Each number is 50 + 12 x the weight over the matrix's rms, rounded and kept within 0 to 99. Layers, rows and columns count from 0.

# layer 4 MLP up, 384x96, rms 0.112, rows 219-233, columns 0-47
58 43 76 46 51 31 51 51 50 41 27 61 38 41 61 47 48 45 45 52 53 48 04 45 53 66 39 32 70 55 31 54 53 27 30 65 67 55 55 59 35 53 53 51 63 44 77 56
40 45 71 61 54 37 54 43 54 46 48 52 51 49 34 86 56 56 48 45 51 49 34 38 47 70 36 43 37 46 46 34 42 31 78 54 48 43 73 56 33 72 71 56 69 59 71 41
42 47 52 47 51 41 28 53 54 47 33 59 43 34 54 57 65 52 84 65 20 38 57 48 51 55 46 47 52 55 27 50 57 47 46 64 36 80 45 48 64 54 60 40 63 46 56 41
31 57 49 27 45 34 47 56 21 44 54 65 20 45 42 64 29 59 36 55 66 45 60 47 54 77 33 68 38 46 42 42 53 80 56 47 45 46 64 29 67 73 50 41 43 50 67 66
24 54 70 44 68 32 52 39 47 49 62 53 23 51 63 34 26 55 36 45 50 60 58 73 39 50 68 51 37 43 27 57 44 44 44 51 51 52 60 24 68 73 55 34 32 52 67 50
32 53 49 37 53 38 38 39 46 49 46 52 19 41 58 50 34 36 44 73 27 47 33 39 40 47 44 50 70 64 40 48 42 38 72 68 39 57 58 55 64 73 58 37 56 68 72 56
19 60 68 51 68 32 69 56 58 39 50 40 45 34 42 47 38 61 44 45 51 43 62 56 22 69 39 55 51 60 53 61 71 67 46 54 43 76 83 47 41 57 58 47 41 58 41 41
49 47 46 52 43 34 30 45 38 50 38 62 53 41 61 42 58 40 61 48 44 52 37 36 44 71 68 46 66 56 43 55 69 68 64 64 60 53 65 48 27 52 57 35 58 46 55 40
40 59 68 51 41 35 48 41 68 42 55 48 51 38 54 44 40 64 60 60 67 32 50 47 47 53 26 51 50 42 43 56 83 41 62 30 44 54 42 34 44 55 48 32 58 46 46 53
50 40 56 58 45 60 41 54 46 60 50 55 64 37 64 74 45 33 77 32 64 47 53 41 60 68 55 63 41 50 47 16 62 46 59 52 65 55 52 27 38 62 56 26 44 63 51 56
36 51 58 51 24 48 36 36 41 53 45 38 44 61 54 49 53 54 47 68 47 47 68 39 50 49 18 74 40 76 43 44 57 41 53 46 39 60 79 22 66 62 52 45 47 46 35 58
47 55 73 50 42 31 65 45 12 59 53 76 56 47 61 47 60 50 53 43 34 61 34 27 43 69 60 39 49 40 39 32 52 50 47 59 54 57 54 36 44 62 56 37 60 68 43 37
21 53 46 41 65 44 56 31 39 36 41 80 49 51 71 49 50 46 60 47 49 27 39 28 57 70 55 48 54 47 26 35 69 43 39 69 67 56 48 37 35 58 45 50 40 55 66 70
48 40 71 64 48 37 53 41 62 49 45 37 47 70 47 65 34 37 70 40 38 47 46 58 34 53 50 56 45 60 47 60 80 70 48 62 64 52 72 39 37 59 36 52 55 34 52 45
53 50 48 49 31 39 42 40 58 40 39 59 47 28 48 44 37 39 62 64 34 54 52 62 46 69 38 55 42 51 43 32 59 38 49 44 46 52 58 56 30 49 57 42 40 39 34 45
# layer 4 MLP down (transposed), 384x96, rms 0.0984, rows 219-232, columns 0-47
45 32 37 53 60 77 36 40 44 48 30 24 50 73 28 39 47 57 35 61 48 66 71 46 71 46 33 52 54 43 61 41 47 62 72 56 45 57 48 49 48 36 64 55 35 21 34 57
73 69 58 42 60 67 53 43 60 43 42 43 25 50 37 55 64 35 70 47 37 31 40 28 47 49 44 38 26 43 44 43 48 74 86 72 61 64 36 35 55 61 43 48 41 50 84 62
53 36 74 65 69 61 54 52 50 34 41 29 45 45 58 53 34 46 31 51 73 65 40 57 54 49 69 46 48 39 56 49 37 49 52 57 50 51 40 37 54 43 50 33 38 65 43 53
51 62 56 59 49 48 75 58 46 39 34 60 48 47 74 60 53 43 51 51 71 28 70 83 58 38 55 74 41 24 47 45 40 51 79 26 68 67 75 63 46 53 42 61 27 62 67 43
61 59 35 73 65 43 57 52 47 58 47 35 67 40 59 39 61 36 28 62 39 45 56 30 60 28 16 72 48 49 18 33 34 45 49 51 74 53 42 49 37 58 57 50 32 56 63 62
32 36 61 64 57 49 55 21 48 61 56 55 84 39 52 43 50 51 51 32 72 37 38 46 48 67 64 50 67 39 66 53 49 52 34 49 35 56 56 64 35 56 43 39 57 66 75 67
37 25 69 58 22 39 69 53 39 46 44 46 58 52 51 27 37 61 52 47 62 71 51 57 68 51 51 53 39 70 25 50 45 38 67 57 35 62 28 42 53 60 46 41 69 51 56 47
69 35 29 35 52 50 45 62 56 50 44 30 49 58 49 42 39 44 64 43 59 61 43 48 39 40 56 62 45 35 61 55 47 45 51 55 52 65 47 50 42 56 40 70 49 54 49 57
65 42 33 51 54 80 40 58 69 47 50 44 54 72 47 56 55 43 34 37 38 69 45 42 42 60 56 38 45 70 55 81 31 56 50 37 61 36 52 61 47 46 48 48 60 46 79 65
41 46 41 34 47 43 28 45 40 40 82 21 60 36 66 63 28 53 50 28 84 28 68 84 45 54 83 76 54 43 53 54 53 47 51 47 32 44 43 41 51 49 48 53 70 70 26 31
35 52 22 67 60 47 42 61 49 54 71 53 61 30 86 57 56 65 58 66 47 79 52 40 36 65 27 58 60 61 53 44 44 42 75 29 57 48 64 47 64 36 36 39 63 69 54 60
48 56 51 47 59 43 41 39 52 47 32 70 41 42 50 35 62 59 56 50 44 57 48 55 64 60 49 58 48 58 46 35 37 71 65 36 36 32 25 39 25 50 43 54 37 43 49 71
30 68 52 50 67 51 61 35 50 62 55 54 50 66 52 49 62 52 49 18 53 38 42 26 18 31 52 50 58 44 47 47 46 44 12 40 46 42 46 62 17 54 61 57 40 65 53 64
87 38 44 42 46 63 47 67 62 58 45 39 35 50 38 53 55 40 46 55 53 33 56 53 25 45 65 41 65 49 62 60 52 29 46 42 56 45 45 68 29 38 53 66 55 50 64 42